Part of a small language model's weights: 16 layers.
Each number is 200 + 30 x the weight over its row's rms, rounded and kept within 0 to 999. Layers, rows and columns count from 0. The size before them is the row's rms in percent of the matrix's.

# layer 6 MLP up, 1024x256, rms 0.0526, rows 943-993, columns 128-191
102,159,194,179,193,176,212,208,209,171,238,173,225,185,184,238,194,173,185,250,158,185,234,201,196,225,138,175,236,272,187,220,201,215,183,163,134,213,196,219,199,248,189,194,220,280,189,231,204,232,196,200,188,180,229,264,139,131,168,188,224,207,259,222,154
094,195,172,183,252,176,188,206,211,192,244,189,264,181,219,204,221,223,186,220,237,149,205,185,124,115,164,185,213,225,172,202,194,219,232,197,223,158,166,198,196,199,184,179,223,217,143,191,250,221,195,176,204,205,194,152,151,264,226,222,206,173,245,204,184
090,206,207,149,192,210,202,160,179,196,161,220,162,211,210,166,205,210,198,201,199,267,260,202,245,215,198,221,195,158,216,190,187,222,133,115,221,202,155,222,224,263,208,181,177,264,207,227,194,176,133,180,252,173,238,207,159,182,211,165,185,215,250,128,258
100,158,163,192,239,153,263,203,197,205,190,219,213,162,161,278,180,178,156,174,247,218,204,210,211,218,234,228,208,242,224,190,183,258,214,190,131,206,224,227,230,193,235,225,180,249,171,214,181,208,218,220,158,220,185,237,221,237,199,235,202,170,234,191,190
092,212,243,247,183,156,158,168,144,140,251,219,205,215,160,194,137,216,230,245,201,226,233,209,167,215,190,244,206,203,204,197,159,220,207,203,194,209,217,233,218,203,207,171,146,162,222,199,153,200,154,202,176,206,184,205,178,174,236,174,173,272,195,225,177
101,240,177,227,178,205,234,168,173,164,214,211,169,168,194,180,199,224,209,210,224,207,183,207,225,221,227,181,265,188,227,186,195,192,209,194,217,243,272,241,212,224,152,214,197,146,259,162,185,186,217,211,230,223,202,217,171,208,228,158,130,227,178,253,244
089,200,218,208,156,202,202,149,199,171,177,205,204,208,223,212,166,260,211,178,197,196,172,194,204,120,196,245,182,199,177,260,199,181,176,170,188,193,229,256,213,217,216,148,166,224,141,220,166,181,230,198,242,213,187,252,190,213,182,225,200,148,162,155,199
101,229,268,186,237,186,230,150,221,178,181,226,225,138,229,238,213,240,193,218,163,198,185,181,206,179,188,198,283,179,209,243,169,219,204,246,235,184,173,157,268,198,232,209,189,222,265,232,189,238,171,207,218,179,224,199,216,209,208,177,206,210,196,163,249
098,220,161,229,191,219,231,184,198,189,172,160,198,176,150,244,219,138,204,175,173,155,171,246,175,188,226,169,196,218,149,235,229,191,217,97,163,212,270,177,190,197,224,183,185,235,205,195,206,245,234,233,188,184,136,185,196,232,183,170,208,183,190,226,187
098,219,210,210,181,166,174,195,209,199,206,184,186,219,213,201,191,197,212,189,231,240,190,135,218,139,189,187,256,200,192,182,244,188,239,141,213,199,212,193,194,210,215,210,142,201,205,227,227,180,178,212,183,190,206,231,170,226,187,177,243,203,176,177,198
093,184,151,265,200,198,232,172,203,143,257,234,190,214,194,164,206,185,206,210,151,147,207,203,163,207,202,124,243,193,230,201,161,180,229,274,229,223,204,180,199,181,244,203,189,211,222,200,174,195,201,220,224,251,223,173,218,257,208,214,154,234,158,131,169
099,218,157,217,132,192,186,230,207,168,202,168,237,211,182,165,182,190,196,197,184,220,205,193,199,201,208,186,212,239,194,214,179,190,198,248,178,125,186,197,238,200,208,214,230,179,219,193,201,255,211,198,218,185,241,152,171,185,219,281,186,285,157,197,217
097,196,236,130,218,135,130,163,197,213,238,196,209,155,227,258,209,210,191,223,192,166,185,209,178,187,237,161,230,221,188,169,179,229,180,195,193,221,229,170,203,223,228,205,213,275,156,168,198,174,168,215,205,211,241,225,197,228,189,232,192,193,239,182,179
100,116,195,202,199,88,213,196,197,216,196,197,181,216,194,285,210,232,193,198,228,155,189,161,176,173,199,249,207,174,218,273,227,149,185,190,117,172,222,142,225,171,208,263,220,183,252,201,188,225,217,117,217,234,177,192,216,231,184,166,230,145,191,249,162
109,192,164,186,235,196,213,205,196,164,207,224,225,261,200,186,212,226,219,213,151,144,219,209,199,207,173,203,167,166,247,235,198,182,151,186,188,159,175,224,247,199,248,186,294,221,142,178,226,180,205,267,223,213,157,215,174,175,209,234,156,210,221,192,187
106,137,218,228,205,219,168,125,210,240,232,185,171,142,171,198,283,204,186,210,161,193,140,197,195,192,165,197,177,177,168,241,247,197,196,203,169,180,227,159,200,188,217,220,218,203,184,237,221,195,246,233,235,226,232,219,176,188,199,210,154,279,179,185,223
123,203,170,192,244,205,182,169,189,176,215,168,181,165,143,246,215,212,208,220,198,199,233,223,178,203,248,232,205,148,273,189,202,215,164,200,219,196,190,193,191,220,170,244,212,152,174,180,201,272,187,153,255,181,207,204,143,204,202,185,216,176,220,194,147
098,207,190,195,202,212,142,233,226,186,211,236,190,217,178,220,242,213,203,218,190,137,203,136,160,250,225,245,215,214,129,195,191,181,216,200,187,200,214,189,208,223,238,204,179,146,191,197,225,204,275,166,211,209,139,213,212,226,204,197,208,221,204,207,201
097,183,211,196,211,218,214,187,182,225,170,139,181,226,186,181,224,173,215,186,147,139,212,187,198,175,200,150,234,143,203,266,231,222,251,171,161,165,211,208,231,247,206,205,160,214,200,174,227,259,189,257,176,154,231,232,160,167,157,207,225,218,189,212,208
107,185,187,256,213,187,263,217,185,142,194,150,209,221,206,216,152,161,261,190,171,178,200,249,202,206,195,206,169,159,182,171,164,208,163,183,218,238,203,170,211,177,198,189,238,182,148,246,193,144,164,194,178,199,241,173,204,132,215,182,201,211,200,190,217
104,217,157,194,158,198,176,185,236,194,166,212,236,256,246,190,199,233,197,207,157,137,221,235,173,224,149,190,130,156,219,227,169,226,165,217,224,208,193,201,232,217,222,240,206,185,226,251,174,234,179,151,150,197,237,140,197,181,179,177,197,243,186,206,201
110,208,250,191,202,198,176,210,233,140,172,222,208,222,243,206,159,209,241,206,247,228,189,193,221,209,222,145,204,228,228,210,150,194,224,144,175,228,222,258,236,142,204,193,206,214,194,214,157,196,194,162,170,189,183,234,210,183,197,183,197,166,176,239,198
121,178,177,148,197,194,156,195,174,186,197,211,196,178,196,246,182,206,204,192,150,223,213,256,180,198,182,228,165,186,252,154,140,222,230,188,232,185,170,207,228,165,159,230,175,132,178,127,250,190,212,233,172,222,205,219,214,239,191,191,215,169,256,224,210
109,244,213,212,223,219,213,153,138,184,222,206,187,210,249,240,173,205,205,209,232,154,210,181,176,195,134,164,242,150,201,224,158,227,210,220,246,237,257,257,182,204,170,215,206,155,175,192,164,176,206,246,249,171,192,166,179,204,211,190,182,189,197,211,226
096,206,153,195,174,169,210,139,228,205,160,187,217,199,197,226,218,188,260,219,177,242,224,172,219,146,159,226,147,181,237,212,194,165,220,216,206,218,177,166,188,259,270,230,201,199,194,170,198,214,195,189,162,199,143,176,154,215,216,233,192,182,215,214,198
098,253,149,194,187,215,166,143,164,184,188,266,228,224,153,207,152,197,181,209,222,251,228,180,191,186,198,152,217,199,169,273,169,232,172,166,214,188,225,196,198,243,285,231,186,160,178,202,185,210,169,203,203,164,187,191,167,181,197,227,216,167,117,207,248
124,198,256,161,183,224,202,237,209,202,204,155,172,195,169,215,147,198,194,204,177,186,159,190,178,207,119,198,233,230,160,230,248,200,165,150,221,237,182,194,187,175,140,172,225,181,224,238,276,254,207,243,216,200,186,217,142,183,170,222,182,193,217,213,195
091,241,223,226,172,199,186,187,194,166,236,153,229,140,193,191,197,208,209,194,162,213,250,219,199,181,209,144,188,199,169,219,253,191,216,204,215,205,173,210,230,137,246,214,192,211,191,200,213,122,204,195,235,232,168,259,244,248,215,210,189,210,175,180,152
087,151,194,231,162,207,168,223,243,226,199,209,237,190,213,201,193,153,148,161,160,157,259,205,244,165,168,215,196,223,254,221,168,165,161,215,225,247,179,180,223,219,208,161,262,154,228,210,154,194,180,181,188,157,203,145,207,133,197,202,154,247,207,215,222
104,130,151,194,228,168,263,195,250,251,217,190,195,162,229,187,220,218,189,197,236,172,150,258,209,196,198,180,196,218,188,218,231,223,223,200,191,213,234,228,230,211,185,200,194,158,162,192,202,247,228,190,185,186,166,230,198,214,181,210,166,227,221,182,203
101,241,168,141,186,219,232,184,207,174,138,224,179,182,156,194,200,206,233,187,241,153,186,207,205,219,227,225,185,180,158,196,244,240,246,228,204,211,168,203,185,206,207,162,240,237,171,142,238,174,152,165,227,160,240,188,173,199,222,189,239,233,210,178,227
089,179,181,189,235,194,178,148,197,179,184,191,194,231,246,192,188,211,191,206,207,164,204,209,170,163,192,200,194,174,225,219,168,186,215,206,220,234,218,190,259,202,251,237,171,175,202,189,200,180,259,264,200,191,203,155,212,212,192,193,186,206,193,221,154
112,158,209,173,146,180,206,189,186,187,230,185,200,251,185,156,229,179,189,215,202,206,248,209,190,228,170,222,192,165,221,206,171,192,170,166,193,199,197,205,245,227,213,195,218,216,189,247,159,232,186,180,168,210,248,262,233,220,166,183,179,213,149,196,178
095,216,194,174,207,171,185,166,152,182,231,193,204,217,235,187,199,241,253,251,185,259,179,210,215,201,208,172,178,208,164,172,194,192,205,239,190,202,197,172,222,222,180,180,227,212,202,215,190,206,193,164,185,261,170,212,211,206,203,190,218,158,191,202,177
094,228,189,228,210,182,199,200,149,282,198,174,245,208,177,230,259,190,169,165,147,184,214,190,146,218,200,200,225,225,184,193,157,234,227,242,180,239,207,210,191,160,178,165,175,223,235,137,174,195,163,275,163,178,199,230,164,195,193,179,200,205,190,211,206
107,212,217,192,192,200,147,222,218,270,247,220,196,225,203,168,197,203,226,223,185,157,208,205,293,220,208,157,254,253,218,215,216,225,193,197,222,163,235,155,244,189,154,158,161,192,169,180,169,193,201,173,178,214,201,146,141,190,208,188,206,178,203,229,143
095,181,162,177,155,216,231,152,228,253,206,207,179,185,168,196,190,165,181,233,202,192,221,207,273,134,178,172,248,158,155,225,198,178,259,235,244,191,252,178,222,160,157,174,198,208,195,185,198,198,186,240,196,226,228,199,160,207,166,210,207,221,218,198,187
101,192,197,192,216,169,190,253,178,206,159,183,274,213,218,222,203,187,202,188,161,204,173,204,198,183,218,255,204,226,235,165,228,269,236,163,207,204,205,157,240,228,280,194,207,206,174,207,186,165,203,180,209,255,185,220,243,192,206,268,213,216,223,195,198
107,208,166,186,185,189,247,177,188,127,245,188,247,249,176,204,209,207,188,190,195,226,206,166,167,231,191,141,189,210,191,172,205,221,173,183,164,207,172,226,166,168,245,157,212,168,141,135,190,189,198,223,170,137,159,268,159,250,219,177,184,218,214,169,166
101,180,178,168,223,202,219,200,200,183,194,231,226,210,186,212,120,147,197,227,253,183,185,242,203,175,232,211,190,186,250,244,220,235,160,201,199,205,227,187,223,283,148,151,219,197,180,173,198,200,202,123,189,254,200,172,160,183,198,216,254,208,196,193,193
092,202,211,193,175,224,189,202,182,219,223,251,216,166,187,196,177,178,214,252,161,249,205,182,220,228,200,200,234,218,173,265,187,140,243,226,214,131,192,205,151,158,183,157,225,200,235,213,195,195,211,225,171,199,173,178,186,192,189,196,213,223,186,186,198
103,247,194,196,183,201,225,184,220,243,237,203,158,184,208,231,221,212,251,211,227,177,181,249,221,193,226,186,210,236,178,210,176,232,183,191,210,210,233,230,231,227,141,165,201,167,139,256,199,202,252,219,226,201,180,220,177,215,179,165,245,247,159,231,153
105,172,192,204,124,211,226,185,177,227,263,229,183,247,167,187,208,213,225,212,202,198,163,132,235,234,190,168,168,181,232,198,145,208,240,172,144,169,207,182,177,236,169,192,152,174,223,232,181,216,184,200,190,229,236,218,241,188,225,209,214,247,166,174,190
092,124,203,181,180,186,159,147,167,218,189,168,189,180,215,185,202,206,191,153,165,190,204,201,212,169,207,208,165,223,219,202,224,172,196,195,193,206,215,199,194,191,256,157,225,176,183,237,194,245,237,175,219,195,206,240,217,194,167,186,175,186,192,216,217
106,206,247,178,235,212,246,210,227,227,228,209,222,250,157,190,239,237,175,220,150,184,213,172,211,240,162,201,219,223,201,208,256,273,189,179,163,154,232,164,232,215,217,173,183,199,172,188,188,207,137,195,136,202,165,234,181,198,188,173,204,175,144,228,183
096,192,252,228,215,218,142,214,189,231,187,190,200,216,224,142,244,234,147,199,174,169,226,209,137,188,157,189,260,158,181,213,193,221,200,270,209,232,227,178,218,223,268,198,204,143,195,186,154,228,197,198,256,210,260,232,205,202,229,198,201,186,236,187,206
106,183,206,166,202,172,218,233,216,234,231,259,164,191,228,230,176,203,195,166,209,194,137,239,166,172,218,180,241,183,164,286,189,197,188,248,213,120,206,204,197,239,262,201,194,256,229,183,157,185,190,233,183,179,208,164,175,197,207,195,191,178,179,189,171
110,255,228,204,219,232,191,203,187,221,196,213,259,162,195,186,194,214,246,150,238,189,191,180,208,230,181,232,235,179,166,194,213,218,177,187,239,145,247,191,232,179,216,186,225,200,192,172,216,232,128,189,194,196,173,204,174,198,230,158,213,154,200,229,221
095,224,224,153,202,138,227,194,158,226,261,201,156,164,152,203,223,214,169,177,198,192,216,219,238,238,163,212,190,155,206,264,187,254,195,151,183,166,204,188,187,178,185,178,158,235,164,191,145,140,194,220,198,221,102,226,198,160,227,189,178,245,202,199,183
091,185,178,210,177,183,237,146,165,250,158,169,209,172,223,173,208,216,224,217,177,219,195,200,169,194,170,209,212,221,184,245,189,213,193,195,207,199,223,256,197,218,234,194,225,154,159,148,198,102,169,114,211,236,188,231,206,245,234,216,182,214,166,172,176
095,177,189,228,157,191,210,161,197,209,240,222,185,205,155,179,206,199,211,266,146,171,228,194,193,233,213,163,204,172,220,179,204,190,181,185,201,191,199,212,197,253,257,222,237,122,184,214,190,283,199,230,166,163,156,212,238,173,220,157,194,249,119,230,201